python train.py --d_model=128 --head_dim=32 --norm_place="pre" --qk_norm=false --init_std_o=0.0442 --optimizer="cautious_adamw" --lr=0.00228 --beta2=0.95 --decay_fraction=0.767 --seq_len=1024 --dataset="wikipedia_en"
Each number is 500 + 25 x the weight over its row's rms, rounded and kept within 0 to 999. Layers, rows and columns count from 0. Numbers have three digits each. The size before them is the row's rms in percent of the matrix's.

# up: layer 3 MLP up, 704x128, rms 0.0777, rows 362-396, columns 0-127
# down: layer 3 MLP down (transposed), 704x128, rms 0.103, rows 362-396, columns 0-127
# gate: layer 3 MLP gate, 704x128, rms 0.0894, rows 363-397, columns 0-127
up362 109:552465518496499507500486510563489501519562492513486506527559485483500491497509497499536488492478466524490511526480482509471505455465490470521525504523517476529471474521481527507489498489447496492528487519491527474513508496484486486544482516516489484489531478492476459456496473494536494470527514526487521470484531528521465435511509502520542533541503504516525531490506483510505567512552
down362 109:504528486497511498493499527500529496511520514546555526518512475508504525510514464540491504476512478515517513509482466470512498512496502486483514451521536507512492460517465470504486513497498478463456535550519486527541573513467533518535505500509471513496486496510482488463494526536513497487508529511481492512483502514545499493496506452491523537544543509500493490562516418503527527482471
gate363 102:531479464481520518473505483466500466526425523432496467523493473512462493466523536498523468528531496516482472501516495448506461503477519504459482481521515512506535517473509460486501505473528465504526496470516521529491516526529509495504520470509481522476501505520504471459497504455474517477511480495488470507512474498479498489457522482485507550502485504463491491529502528523502583518504
up363 103:482495498496511511522523510511548497508514493511502506522535495464480485490518528537518531503477488487509465517523526499480498474526547510539513470464506514476532487512469531548548521482544550502524460470534514508478494491494487479509507490484506528475519516437468479538487484503494512518506482512467499518466421507544544510528481555505505496538483542483462534479483506536511505497512
down363 102:502405494489487515456518488531509456522489514492490518462518520486482489485457539493467491518522513498522495572514509482491476529466500486482494483516469512493486515505485516456497503497474474506521514454489521496494490495435493514505470501484513521512518472492536539502497522440524527533528512519460489538479491514511523482524529466481476506523496525460498521450515517509475507549509
gate364 110:521472484500529481494526489497475531505524551473489460532527506534509498468493508516530466558495510508501505480507486463504505499500493487536522524545499514463496496493529512522478500482452489518495507496501531509501508530485553505509501496439471494479538493496519527501505524498471549459502522476503539522451483526507483456561483462546543525473523498495536501562482516517468504488495
up364 096:516497506559524510521518473484525486531557491504510499525549478503530581475509491507529497500539494513487514522442515526504482533460509476514522502534475494510488542546528501536517477475493481521514503496529527528513510508501522468500510518490512496517513499513435526538503501487507495465515494470500484509486577556491493468542511516500485535517505495488502527532490526491500514456485
down364 099:514529496490493502507464472513484499485512502450523472531514474508478506476507480530512525464558546446520481556485505472519493483467545521523528504568499537485484484492565489519540527528469530480534513504485500488509497471494504493467533544511531475507493481500519512455502477497485510481535475519481503506506488526525542497498506516468487485490488514488452480448476487462488532505520
gate365 100:473510470502487460476504491504505523511512516462458495538454436483479501485503546489469478535532486477492510491479488491466513477526489529509485501560452555485497500492509464520459484477519501516513485514464517509486523525504541489473489535478458542494538509499449503499515467477502486437503535496486485521514483508453489464496515505495487525486503487530478487523507525469531462529531
up365 098:485506524490503451546481505490510510488473471531455524535529513549492427526483445496520526520503516497522511475494503512542437492517474514517485498514501471492501504516496479517525452490505470502495501515535492479460500486468482507496487473479486531524490509537534504503452520472465508494458516545510522553515537519482485488497544453518491505454499486522501502488513552519481523510503
down365 100:540477466514523481502511517518455505500502478504533515464495528552538466492491489483506481468501493504461474470526511510502523471508530504500501461518550500504471467528536513526468506464477490546486514498432501527515467542532484468518546488500471457488475496501511495500479524508529483529466502466499548487492490479446475530476500511526480480522498473498516518472523435481523510515511
gate366 084:525493524472511456455503487542536518478514557519517484504518489534493487521514486511508502470482482485495419482454493495506527503524501506502513529511482483511538496497484469475485553479496493522517497519545524465543538499467515501552556524503529529437516516515491521495502473518494500498528522486477512466479470483474504496506473469504536490476483458521521483458465497513484537498488
up366 089:440477463500482511488489509501449514495480527478524492479501512492507487516579505476492507513487493471526479487498530524449492505522491484470520519511533489482475464514500535521489459487513509511445492500500549495509530501519536520517489516521445509503499537539531487504512510506487495479489476519451495498478500500545473501528497446524452526462459481473495524475471472486531481548533
down366 092:489528481552462505523517525510509509457547507525526502507513517500502519495489476514526492460506470512501515528491560521472528488521483490528478527455491522492481488518551491448519494482549504518508505518493488481486487491525511429478511526503497473491491484503509498533501518502432515508478561525476466498474462466480494505535518503558486522525481469517500537514518467465469526498514
gate367 105:485504506463462490497508530489476520481483570522483501476467488497462530541482484526484492507486572512495482467488469486496486483461534491444497486514491535495487538483499489462524456488483472517518513467457476496483500536517497522485501498529536530492521490510459502475472471492450504536522515520477519470508496494484496519481485555473508496502519491555500477514522547468534498536514
up367 099:441519446488487489502513503513504536553491464494496509425488527501515490520492492543485504492536493545542479479514520467476489523462454469500482532551546519515471471516504486495471492498458514501496497516481504504470521508514462508489517510517476533516519499456502481508482538484459504459502570527487527502515517504507513519478478497542487497488503492501481514533515537472509477544483
down367 098:521497514491482481462554484510475477479511519495478504518499469528481489472476516506502474480489486553448494531518474477481498479478508530504487473475487445497471475459501529516519491472495468451541476476509442496494529512482484475490516543522532530468495545517543539486492503519516513447452505541501484510520525497486490467521521478468543528465522487498473536470514507508506532498494
gate368 096:498489467500480503481519495504508458500508464478506521514496512507482492514492476482476472443523489491491516525493520480559519523471555471503468520512450526503520519499550498516550496492513459541498450504487448501496538500524487497515506485510469470495498513499513455506492479494500484474459429488483484464464482455484521493504501523467520528546482474475536460502484538469535501486510
up368 105:499454488555532458553525498497501528466526507490529529498495545495513516499514480493496489511476517489507503446505498508466508525515549512506534478484487521507479522538513473516521488522504481481494503512502517535512499504504492477468523491525462526522536469490527548527582516514520460511493483476501552469476504465489490507500545490490500464503478499462536520462493506479516440530529
down368 104:482529484536540450499534492507492477499506517507516490498490507528516501528508498506496506448499516538488531490521486493520503542499497471497511568473492530475548504531523496521515491445526470534470517481519537502488552547483464489489475501482493522485484527499494496469426531461492507476506488487481463504497465501517516512510527541495500466530517528549495479478522547526507454496523
gate369 093:517492519475495495508538454513498517515521457456504494520518505504492464494513510465504506479547487509494487499466501551557482478509547527470540531512456542503487522498511478471455523512502500534481484469489495502514487499550493496509508502491480533505509453477504478468501528515496478535504482507503519515531470509553536508437448487526516537556492513494534479511469502476475522459491
up369 092:469498538502509547525491465517484469511512468444510518492539488495496486512508511488494479531497490486517491529502506550532503495495507549462519508497451549495498491480561524453452534522471489503528519505523512518557503512535479506524488496502525540471499485496474495524515552464465490519497488520494522501539477479504512474480482488500472522506527543535515492483455498505455535463470
down369 086:482463490479477534515543474512483462533472513513548512479511521504495477498545515490493513517498509508490494549441504500501488524495507498512505467505506519502499525465479533491535511537480534422498537502481507510482515475441517494490524524470498502499568521512533553504509484469489497482500547456498523501455502522500495504512490503478501532448485535498455525513528530497522534482488
gate370 101:533506536486535521494527483494499440479492471502509468476476479499508512483490488508448534502487508464502522505534477545514498470508483484498528520540496539509501450520502468489462511551490490498480489473509506501517519479508519520517507478495482446474469493507513505451498504480523505502532521545462473444529469506547522480488517524518488502501509536540518517513548497519451550525451
up370 102:486527529500484511492463546482467523501474520470503508495488517544514510544492519465518497522469534457500469524474539469480491479476480529468496489486493500491486527519549512488511500489487455504475493517551549551477503477490497505560487473498472499495489457489546481447498479507499486535455473526541454496505518506523479494474485532479466535490539515476522510520484508465508499478475
down370 100:510487516493473500527518510501493490519478456521515473493486480508484510443503505480533499446477482498495473494490537505522515499519565503516492471482516468446532500521522476503511491549507460509521524493493541500485487467525495458511496516462534513505470494553472493544482519486490521544513486478535528477492504471465478490491530491521529564500484515539500445496547532524489477520537
gate371 094:523490501494472487433529467515517519510479572479505496484445470509527523554507478524495515549493508525486488437495478502546481519497484507474503527517503488504498456506501501524463513479499482487488520487496486476518510490494519522493552514464495516509528487490489525458481484538416496521486496545526517482517500501483496492507498473505532450507509497539506455512510505451519527492481
up371 099:479461458469537497498479486532496526529462524513500482515486498474492513534538502474522467480499456540507511503507519486494488545505503525497499492477452464517499459479487522488531523513505469502499522534490475562490518535488420526511477465466509529503512476490532503505488488479483546498525479481458481477504492472506541533465523483499526479500483511463509551522542493526504525491538
down371 098:464501506539503483501493487516493500431545491528515448506523472483561500520498468497468503488492515483477492455487491471486535501501504508494518501472519487502488516523520476494487476507492521559484496495551477511498454494547485449464492518513484505473472515488477477520572461537478537508453451504511530511544509498520479485496488511489514497487488486492541495535476494467536481516476
gate372 103:520469492528448522489521463488496529524504526509457507535540520508501501527502506493486476479496531528462517495496528463504481506480468481488513481467498534514513494510442513461535530505491467518519501481496522485534463470497502475494461442485516496480551504488479467478528502459498484523521519477518530440496514518460490555497513455472473521523494482494527533497531479508503539544517
up372 098:443513539490486465531526489497480469512486463516507455468503489498502492462498521558541523513512525541512508555461493475475543496527528531578497492491474521528512514518519479508483496494504512500480490462475498484529522489512499465499506539522531510507455484531507505488512547491520519484520497528481512459535524505481502438509500495511550476493473511500478525489537477491526491469491
down372 101:527459552547512470494529494509501535472482487466467523494469491525501482516475505523503481546533549507501522505517522478460526491560475524486535464483460552483547523464508456470491488517520521527525498511477476536576485494487515474512485543509519481513537499466516494482495506532473472513524496469499530512499518487483484496522495518492527485512527530497474528504504485528469481496493
gate373 114:499506543495480517507506556488461519511478483462506472498471504494469476505497526517545503528540503543503493527514475496484448512489510495476520499493527558454513496501491516489486509542482490532486459515506506492534473504502459505504478532558464498511497516482590462490503486492509516462512527476450510515497503558514494525471491514536511504511501457486511490499479512438491513514510
up373 106:509496536550475529500493502503496487522527509558477459519518494528486459558479486509530431519540511494496516529469508535491491496486501511505500445510497520540487512467524525545496483500518430512476490486472494539480518501524548490500472492516483508498535518505512448499522449474523515483497539493516534489533539514490499493513472490510505526508496477512515557526465516491506528499507
down373 103:510478519491490538490510494500555501496494543528524497467479518523486557492483478488538455494476517557510538509511482518515493498524467483463483487490505488446484475532481505522480482477510466468486466514529481527549507548529500525518499468496521494498505499497476511468540506563522493540471510548467510471474492505494508552466504487525484467515544507532496514523495483486529460481492
gate374 112:452484478502515463491522497482479448501511485460453516486534493479469464520467507444495509478486490516505499495486482502516452505477476504522497495479468560444494463461470510533496513463503475504526508458465484482540528482505502474494496488482446545490520535516508504470471455473482526494478499506502525478498517533545483539503480527509519516479512470546508477487500500536509511536497
up374 107:529506493498480490509541513509500480495494496479506461461509470467528495460478478517464548509480531515512512503492447535523476526502540502489497548486504544471542467477529520502506524463454538486478504515485508551508556480530502525484484513517462499506527524493495484498437481520507512518482489524480488483505446516502554488461447520489520491478473448517502519525523484508499490513510
down374 107:470511528490539539497516504508491513490508514474492486520484494496474513476485489558510540486479534492519442534500502506502546532525501506519520507516509462500508506513509503554493530460493499470515484495530466526425478477454566489505535514497468471497471473525537505477535462538521497485520495483548478517492497524489495502488474479506489525499456488494488533531522502469519565502489
gate375 098:524479521486502495505524507484517569512475499516490485527495495514500513505487487519486512503466523473487492493475503506473510492495465487511518530526467521513518505510515487467484466513540500513501496471533516520535504491492562443496457520465525535466490468521506526487480509520532483531547531524508459440499476482491478442495466526486513523502460523494502568515495451435517480499498
up375 103:512530487491492541513552493498464495502500470534502477487495483521529514488560501538471509511525496516483457515503536458510518518512493519469478517486473503467494520482488512495511499497472505510508505550477487505519474478474503488444452532463459450475506521511509499518469465492508481527570461478455466481516540500526525504466509526482519547525508476463527479495536503491498532473487
down375 105:530513471462495504499518463514471522530494479494496489468543509513453494459509501533511497506521476555525482511473504458510513519434517492489533510479523506469495517494477496485474544471481491538497541524474538488525511516563491499501477485500498553516526522474484508508491493477475503527535483507443480569498447483488530502510508462541506496508463493492529479535498528507490496486477
gate376 094:561497502494480468479518480502489519521479531475504500507480524488497480479452498550501525499505483492469491484474513541503497458507498490530526500493546586533518542502516480476531508487521495516472440503521485508508473447505481443487530468518528503480464478511514497496527499523519513546525503475525516483479490494489530456472552471488496513532456475518502526491527476497508477485482
up376 101:488539559491464530504536496546474514502503461527498498501451489548527458470492491503477496522528504477510491509479542544491524512518491493522565480484547505473495504508488538479469482557476522487510474530489484473527487525483500511464493492517493446484517488497470486488504474500485491537463525484490512480575470528487497506482467513496471475500521484528501463502486491462481502531489
down376 096:520509509538465459479473507496482489514495516477498554475511524558522493537454496468527505494495513505518477499468504501546539534431537472516489472481465487493493534506523522526510529529478499488510525472509440503513507462516447524450555517475495510494529497503527490513500501506517500521524504518519511486480456511541494481517513472522476501518509493493500504447479490468514538459525
gate377 109:505552501559510471495509497539469514559524516486482497500512501485458446523482510497479549478506521453510525503471489517477466491507483487531509470507453525517477508497536493494553479461475494513534494476491490478494530473492460496514550516497539518496516500490495441493570481495538521508528524492487494499535493498461508483524490494493486485525491486477433510511539507503483501479491
up377 108:498486503491485510512475519539524521473501498498544515520470515516529500500482488503541469510562526522457520537486540524520503515471517482443492520466436498495519506522504532510481485508526506494478509464460508463488545469490515519503483516518493453482496538511514495506483526508526441464482519463494463565537503527540484496486537484500474477503530506485493509543483462469507502495478
down377 108:452491466473538489511478502497493478516494448517500479521461538503477522481497492478458503506542515517524571496514487480518491485515486473505514498475477507469504530490471449470493514519513511525478495506518458523459517523520489490508477540537496511515443497465501466543473511459485481472471497516505525465503457498496527510489471485547483514471485519527482463553451503518534498525486
gate378 095:525495512507458510502565506541485537520501502489484474530521508513508496505512493509463560539553502526495481490496524509522464473509519490483553492476519485501466496543503504474476455532482511480487503522513558532488530514497483504509501467500525524526528471483503523481504516543500548487462508433488519484536481535484552510505505490475503522545492500493488519470470516457486542491493
up378 103:479501519498515551518493490545453479473503523507500488501491503497512505534543462509550485492535481536497511509491515483508460480535511495450488501482467500487497470514481498506464471525493485508553515499476522515508486496496504523516534462464536501525508490431493492470502478538489471533474495520504486496481486514512504500514564490558532460498443535507508493500521494486455528435500
down378 099:485475463521517460530512536536478511489470466497507483509502536479502547493486475487509514540486483516516556506459507514471507499474455537556503504464516505472472509452469489483512514523540517461505492516542503507459481533498489484505459535533478506505519510494527473513537491472525534488473519495504488515505517462507494497506530518463510542491515474510503485552510561503529444484497
gate379 108:491481549519489443441502505495514496477499513546485482493525515508514503530503499477547476529526540499504457517517494521469494466447500502436507485475516509443479524518472451505489469484533479514464485487509498474502519518522566505520480499498532508469505478505483515487454466487531508514473508488515504539453501498485464528460502503503497470473494516522537500470480521494530530532501
up379 101:456504527473458477549487474535498474490500445485504477574498487513508490479535462514523488508520498494524515489476499507500510510481468498467503499510487469489520505502517500484499508523550508521517479484519514496446507512518530545558490480479506490504506510483476535513500545501489522476500528472511542507473485476512519502501551501511471506549469465531569557507521532531508491492535
down379 103:531541531524490519507499503521485532500497496500467489486540479463514521482552521547479473502491476523497519488488513525491524483498462507536503539539523480479534497528499518511497466510482561529478507477508446500546510540525538486535502448525490501531489482498520526509520485488478538491491499426512520522540539534443468487526484476518529518502530523501531507508506496509518489483488
gate380 089:517476534561483511470509512514507480506496514483513491514499484485510495504436527483518491553494503491500490501458503504456515455515521542504490498503514537497530512519498456484495477499475490511502505484534517476472497466486461541498521531544528515575477492482515471488505463504511546523499497463522513516517473454551523470480501498440510482496486510489495486538468484537496489532557
up380 089:496500509455472549524520485559486503513468510492500454527490482506497493512488420475523518501512488493466460478533494554498479507516465477470511478510519529493501476465515500510504488500456533527535483561528506505479503514512487519480537466487505508504529495472498501508500526468494465538486520511490483550522474501562519535503538512524456479465478513501501508499489534475455486510478
down380 093:488530521464480482445466486471495488472508524501503524537498502491477490544523506488484458511527501502518516491476481498475438495471503484451476446457492486528501464489484522518502500531513488508510488492502502494474467535522458493558514492524475472523493461485498481536518480472533550521549533514538472473575469494506475521476491499502496531480500476493526515507470502482504504489461
gate381 098:497495545486502477514528450544476492467499498474463515526493532519500516448469502545519471513494527471491484484517504507472471494487511528498488503462497564492518469497495536512506490512506467552510496486541478472543456512471485473496496515482539488484536511478516520518487472545517516490501459476473483501493458520516477457513514492542481540538472508524499503470543503561494492520520
up381 088:523523497456485521482478488515483528474527486514466535482474512529475475486529485530518495463500542479517516480546528483493458470477480556486514538500507518493511491508478479495488464503527504532511521502486490476512479538457547446471491469471557513470539499490522554485557503487515487488506493517475483519552495448488480503531537510503488460526486511487505534503478490502474507480485
down381 084:468530463498492495539482503468529521510498511511535480488506505479505522518507501483516547524519476503532503492498495515480517495492489515485483506510495552544487489485495483485505521495526516449493520470477549481495501570488501499521512456492485500541458508496465452447498453489432477521500533494493525497482518517506528548471504529497502441463457502500489479498527530541483553494484
gate382 095:494485518467519446517504500533450492479501491483473508434497471501465534491501556489481479500512520486505482515491502487506443490481516504526523490530505498518501548470498507486517466498461519542496485535473521522520522487506487521538498503517509486513557455488556508496523461493499523479536499472448475473504529482476442490501510557514548487513516500479482502499488524543511526523512
up382 106:487520497525481500447505458495512469514488511500507484541471533554463530550535494475535508480439502488493513443468515503510521500500475478475499508526479477518479514535527466512491513482520442503496457498517490467516485526501545480506507471484523523455454544485499509480501508513447487495448504519536541490464496507501527481518537482494476514521496501527534509502545486490495504480502
down382 103:489482521548494484488523504496438496512447519484441465456487482501518487526514497496470516493527510511497466505502499475522492457476510473515525495492458511514513538478473458505517477517477444563516454511509488491523473483537483517500508474528472459487490499532504455453505474484526495489485505449500480464524493487518505491506487538513530496484506494508520469517498425501480480494466
gate383 104:504485511509473538501508460513482443492470586468487514476446501473460507556521494500483477498473501464518487531480500498526473524521490503454496503502522522527529451500488553485475505476544456501510485503498495501458515496518502516460497447498484520486535519423504478516526515482500481517486469485480479544473504502480509522515506495499496485492528491519505538516477505492520500496532
up383 107:433470559532489487496473506543515514469445471496473505511523501524487528517456514469476483467514501521533524458485500513508468491452491518500490484521491512465528466493481531495482487470522508497481490516562525527506493483460534464469462537528506547485529511507500488512535515459500500461509527523518526524491471549505520498454510513522471481509515507495512470476500491502485475511528
down383 105:486471490491498477501480458466491469481519500528488504540481570496493523452487520493463516498516525518518576524501492509521492495477501475470480500522526468469484496509525470471488459480512483488489494520538483518544464520472489522532506477487536477507492457520501485537525505517518489512499489477533481516458485463515482480547508490555465499545513498517512466528496503459506555486468
gate384 102:472530531469442468503497524547491477523518521505471443494522488471485498503536488489484492527477473481505514494532490446538467476497486498495500475472507521530482448479486492544506472495478484515491503471509499490528466519534485496515499485517528531554474520464448498508518502504484474556473506499500560499502516487514492493554505462504502517524515456533520467502463485493495549492481
up384 099:518498476544522533495531508508493494479483425491490504517505494486516492509498477508536484548486497534539486508479494539502496491487494511500537508478487529501517495488521465417532448499517490473513498476493485479518475491463544464486484500509432467448510499505501518517503512534526529501485499500486456493494512556466492500444549546500512494514477480509491522479531472494536502479495
down384 099:519519525482522498496486502526486494502514494528487553516487534499491515513500495527520550510465569502518507493515481508488473545469496500536480464510463519474514487535468490486537559517540486485533519503523510494468493487481540485523496496481508471467476516511558579491455461483512510474468497510524478508489513491494525536538482482485465506515513513471458506469481518506518516491445
gate385 122:532501517513469508478483487509492475502488542486455507485482502504495537520508527519509486521489499518536468451509533518497472514491513484490519488479467490517488510498483497495519488426494490550536493501505472492530473508527547462523480500504514490465550532500502474439503492494514486476537519464511472470524443528460530527490469462516434490523524484474472500483535502503520535527538
up385 114:443474477539510462496525479456478516482507531511509506499510523496510507471531496535477491470534549506461500490436522497501488483476446497535471497483500504498517519502507485459503521500563511500483495477460538519511504504473479555511544519471520513515493482500467484516509528535531498527494508541493493491490502501496471498512488466477508478524469533534472547522534524523547446493510
down385 104:466535527487499476481498495460516507510490496528481470497509529533533518454491483504538513522539488503546476500527498498485495456533445538562504436515521540500506492547503535523514573506521506496495513494444499520483514488499483540498505482491502537530528504458494501468473515485513512509513483469545534516512484497468467485542506510498495463501466506492476531529473503505508504498529
gate386 111:505499501483473500501529512541507478516502493470472471514502541510447483500503525555514505474539443528509480501499512453449474524522466533478448514509433591482505494513464469506503516455497474526503480455480496474502464500489504469511492501479503541469519490484514523485487504532494509484469538477487543497500479517479522521500484491494519485482504479524478486500511513454497496489476
up386 096:493481487477460443513471556480446507481519485514512507450454494459498513569478510495506499493513491503490532518503496521521464482501511516473492497498489502531551473464495513472527504547486483548476489495489501449498495490532488509488467530511493504487492551515488462509510468501505488508494481515523505454527527472519506481457514506533560499505511505541512471497566523498508464504495
down386 098:534536527511488478484460521578455477510524486523494511528528507521549494525499474530531538500502480510484483510524478511475501481485499482556508520520490488520515469526497500539441533466511510492534499495514435505510492475512520470481491479487480520517511501500528514525522492546524479485473450526495475464499505495469497504477482501503537502456515497525499520501504454482563486454499
gate387 100:493475497519497515464526493512495486441460496460462483481471466500476501511504504498475480480558469462447542502503503524472502478525487476511488492532502523523489534465489502477442514507539490489478474447512486457498526472489442515497505505505506537515481515536476504479488509483513507485481516488463438528531530480491477480503505487526519528501474522500488466506459510537496487528446
up387 095:482472477505524483496523481493473523540499507445486478519507496445490518471465451524470514486483499442506518486487447491539511428525506526531484484532520494506479488489466481512508490512468535498515507489526520509498520517510504488460526537514474537527513468464485536467491477488528505517521506487518430491460490509478540492486507502516499488542461543494509471481456475491512510493480
down387 098:458481467518514497529479459510477501505483543489540491517501485490512462492517501535485477544507518485528506507521485505497532485492478481443505513452548533514512502505524488502539517519473561464443508454518491518535508513504464536512456514524473483532520515505510504492516564513484499462519510496473498523508495509560497460478477516514488492468488481555456502496495499496499535470490
gate388 091:499480497487524501477496488487460478498503501501505475479488498473523490542484507490518513557493476455526500534494521552496499512505504499495479517481485513498544520527431468487436510474463540491481488473470517496484460488528536515492507513525513498488482508468473509534557492451481501532542479501493500507506525562542477519500534492493457466478478495480522432489520498479530502488509
up388 100:484502517523464528439466487484525552495528537471514459498522472508493499515475512483487533505528479517492487493510518525530529523530479502506482496472508504496497537511502460510489460498512473515517492474500516552469495504549505480481497508538450487516475553476483503491521483463512470493509526482571528486515505484507541524499456447507466482504473490491541462497458500469457485498492
down388 097:499500487502486468504508492494514540506476435503526508506529488517500531531534496536472525466508489510553511503459508535468497535486468468522562488466505509478501519504440516480490520511501516470516512542504546516454486525469459503533534485504514503476469501493491529494533453515500508510478527499452472497489502521506541515512487500481484493464463451476460500486532544502458507519487
gate389 103:513484526522493535507502504500454504521536527468466519470512524557436527498502488485550508498509511525475491473497534500476441501502475475498526464518462488501510559482538496475520497501480478558525471510518492490498530471502503508517506491456512486481517535469528510507482496495520488452472511483497459490534491477452476476486470502542518460505493495487486501476520560494465487506471
up389 095:514493497527498498458527471482556504475518500517533464470443522511489522495478545475448511516503535496521508531466506474496529471492533507472469558483542501498527452550459516518494484505515539489468509532498508536502481507516498476491513504497455486519482442484492506494508526494482502543491508484477584508521491504535501534516514507484495493481501488495543489532499467508501509527526
down389 094:503459474490464520485525421526488498480517536500489508507534536481458539494480520502518462467506520520463505449516519525517458484512486483519492512508476499472490527483513524509486503478477499540522487526483537517498514461525509495485490502481494483528510488495521471495482510492515474470505490479500482475517519528482515554552516485524495515545528489518532553481474564506445454468496
gate390 098:498480499504488524534461453537510499505535537480474485518532494533495532490507494525506486517509481494486465471517507533450496499496479419453493479478476499498480506517507497500518462499489544537530446506543485492566482528501439495496484520491514478471527500506515491482528507515498520528520502484516514428535482503503487495520532508511449496528490481495516512494534536531508487508537
up390 100:497477485491485524493458493514525527546540492503530501500537520456459518477510457503530556489489481533448506517460482507537502492510468463542492526488477538482527522486493455499506518430534496503533480496473534508507489512525493518467472557527520515539466520493517508493502521488516519506499520548495514483500518497493477461520514516516502490489518469513517503528512471444482477460485
down390 103:494517516535540510495492480460518511510507501528505475482508481542495518519421480516566531556521483464507528467486480474471517484514472535497481515500509508490543503526486475537502474527493504516537511461524515510493567502546476490518466528489480510481495484522475480524443520508496480567508526536504503512518471485527517492488525509495513456501504510518501500532514466490516517524524
gate391 101:502496520529533483543475527563516485457506504501508462516483531535502534502516556488526541531481489463500492508495535532505512494537512456496521486507496525506454500446508497513501447498488512512515485471479528501464476507527527488481486513503536477517515486509494506506468490500545519464452497474483509527486519542513472533522544499464474509510560511517517469534455505519484512478524
up391 100:521521474509494517540488495530516544494493515475515493474480492523512496479516543480474498506496485493507530446479486527494522493534541492481542489525521497487523474467491560541493441507456550489512500505495530505482519444486531477472514489525478501484508485445514485511510552542569491510500467492516490498539493538475519519503524528497530485536529532477497539520487514519521526501503
down391 100:473507508489521514511510502495484502501465491521524503496545514515486533524541456558519492518493447501508499506464478504452530485498470486456532491479539497487503466549488532497509518505509478502508505488475508516519477521487443492514459529519471526546491521497491507524505555539515427495460513564520470446479497504526486506508511509505471509535472464476495492497499493507516483455506
gate392 094:490488506517503515483485451492489501482513521489498512492530484478488496502507489518528513507434523488542485477489496540508455489533499532511491546531471531508460496528496540513515498461498525481559515521458513544508505507512502485491464530458503512453553471474492487493481506480523454504494456549493520571530512524488465499513511505524507453456482503486505499516538531510475503504532
up392 096:536484534480492508492473508516469508505532479545485503489486473506516508541509520498499477506511490507471495503486530480469467492461511495459473440567473505508460519469497495516527475532513431497503489494479499449500497469465493476498503496548509482510521534543519493513444487512539491513496507506499523490467558458459432504513525494498521500468491488475537493495506533519527513489486
down392 097:513512499518487492504508478500504480523492513467494519539503460508548485513529519499484472454539484531487467523519500467516553572485474498516507514508506440495481516456454523497508515481518459475494535458510475510500502500492481513477495471522533501493475487463491509462481538480455494517492490515488471478515498548539515480503478547498518510554523515493537496511503481519427508510469
gate393 109:492488468519479514452480511450494530499495541504471501484469504492475504483509520507485505484483463475522498483469511514456516536510498476483512518478517480500516469516506538482479479477535497516458435525515464491532511480531487503485497481471526526520495463522453488497490518466508481527527529453482553504533489465479556462524492520475470512510475462489522515510561511476511452486528
up393 104:458521509501539483509509529522501482541451483496508467536492466521509480515514489509482510514521488520509497498466442489527483510515491470472461454511503480544537493516492516577499506515503490524486533457542536478442512499490498520526511520490481501484480509492496512502483492497431515518476496468463467516481446502522493534490468550491501494484465521528459486499466490508469506528512
down393 105:479530511494529512502509505492500537524525465509535476510488523482489499498482494491498501479492532472530495484500500444481472492503521468450512442501465540533471440467491492507477527504493477472480536484508553510452470515523517505528502467463496497510542485528500483534487514471508502497506498478516502489463542489478443504487464546540458479485523486530468480507483563504473486512493
gate394 113:483495499513492481504524482525494450522540520505488529534540481462485533484509493470501513479521497498452490505474494482537492495497522467509465484480494527513478511473471486523482497460512463523481475532464495468496502518536490507522495491451515551488482544458478463524494446505500497516449519479494505517462534491503497520482542497513492503570471513543469458492500530475484486552525
up394 101:511501454429499521513516517490484510500471477514516496521503556496512492526476485504503468502516516540493515447537493504512467498478469512491489522529480470514488457516511449486562517485508457515553515499497475470518562504507471488504550495452515523524440483545540544504487507514510527491501510543528499513545519494500516488498533487482484514496501464496473466497521494492494515506481
down394 099:507518545513529497510529512531501502495516463511469494547470487535488540513509529479479458522518496533527490505542463506481504494507475520522468544501510547543489495513526492570525500530509526508554504512487467503505486519540547464548491523496491484501496465455542515505519516449502492496537521543527487481466534459499479482505475524528477482484508506501533520498520525497485484518521
gate395 087:500486539475446456496521497537476500545509506462479516538466487493478494456460506494490516507495473468485531499489495485514435494516514514485502483522485518507548520509466519493515484520487488542497507501538488508520521486524478449492462570505532539530513500465454473501518452496478505532509508474505480479468470493537520484464510520540500519492517522506507510475493509455444511517490
up395 096:491513479561492546492464517512524485449496495519518477497532492511494547512509487520512485538511517513530467500540494514452519491449485484500503460423538503472456524495509462509459522509507541513481508533524500493481477495507504524491484483545494465489480486500478505518516489535529481488522487494487518518515553511512463514512474500480508514454465449522522491549510494500536490515540
down395 092:476529497576501513465501490520458488508510491498446409518506493536530491503471443508479510489495536488491500480494479506492504485515494457509499514489503497486504487513505487477528512504509482619499482468467469497511460501547476522508506512511499481529501508507510484520500492496480514487485487513499512503506530527476437509487485515512548517490476506546525493496495457477498500495494
gate396 103:497488520488465463556510482499495473535513516460494496482469504465489559474507431525491495518439514505523504464528513425518496501536514508497486498534518506490509529503504499527491502489476483533501477488530521512501494474545522488544530462500500513492441502521491513478513465467452472510517542497508514488520486498496533454507518468472462511494530503473489478499479481502523517529464
up396 099:531465494512500496491503457455483500464495504501516490516511522542500520463513505468530497505504460496513499464510476499497491491457508513541487520482518496465470466482501489497455528539519492477476491554505520513441471462491492501486476500463481497519512539473562510464440560520532463500465530506490541507468487476526514529441510515521509495500542517504503492528491469478496487499491
down396 106:521534525506548534491496508483529480510475461542516497534511539495549441525489494497504506490507545463545521508469486472469523525490500484502496466503537473500509474527536525509518534507505513454453517524511547508494483488539490501491541476505531468490468542492533517510518477515471502486489491501512522539472538518523502530511523514495467465465513558467483498533469486531511488505504
gate397 090:477506512527497465482478476544540553514550502457492528436521499449505503513477531502455488468501541529478446506479476470454504510509479491473532536483484521512506467518476502553469477506510481520499504488529506451506510499522480494485489451531486531516514468534499497491520511488500473512503492525521503523531531486443523460493468496465478490485478491484480505532473482504522501498522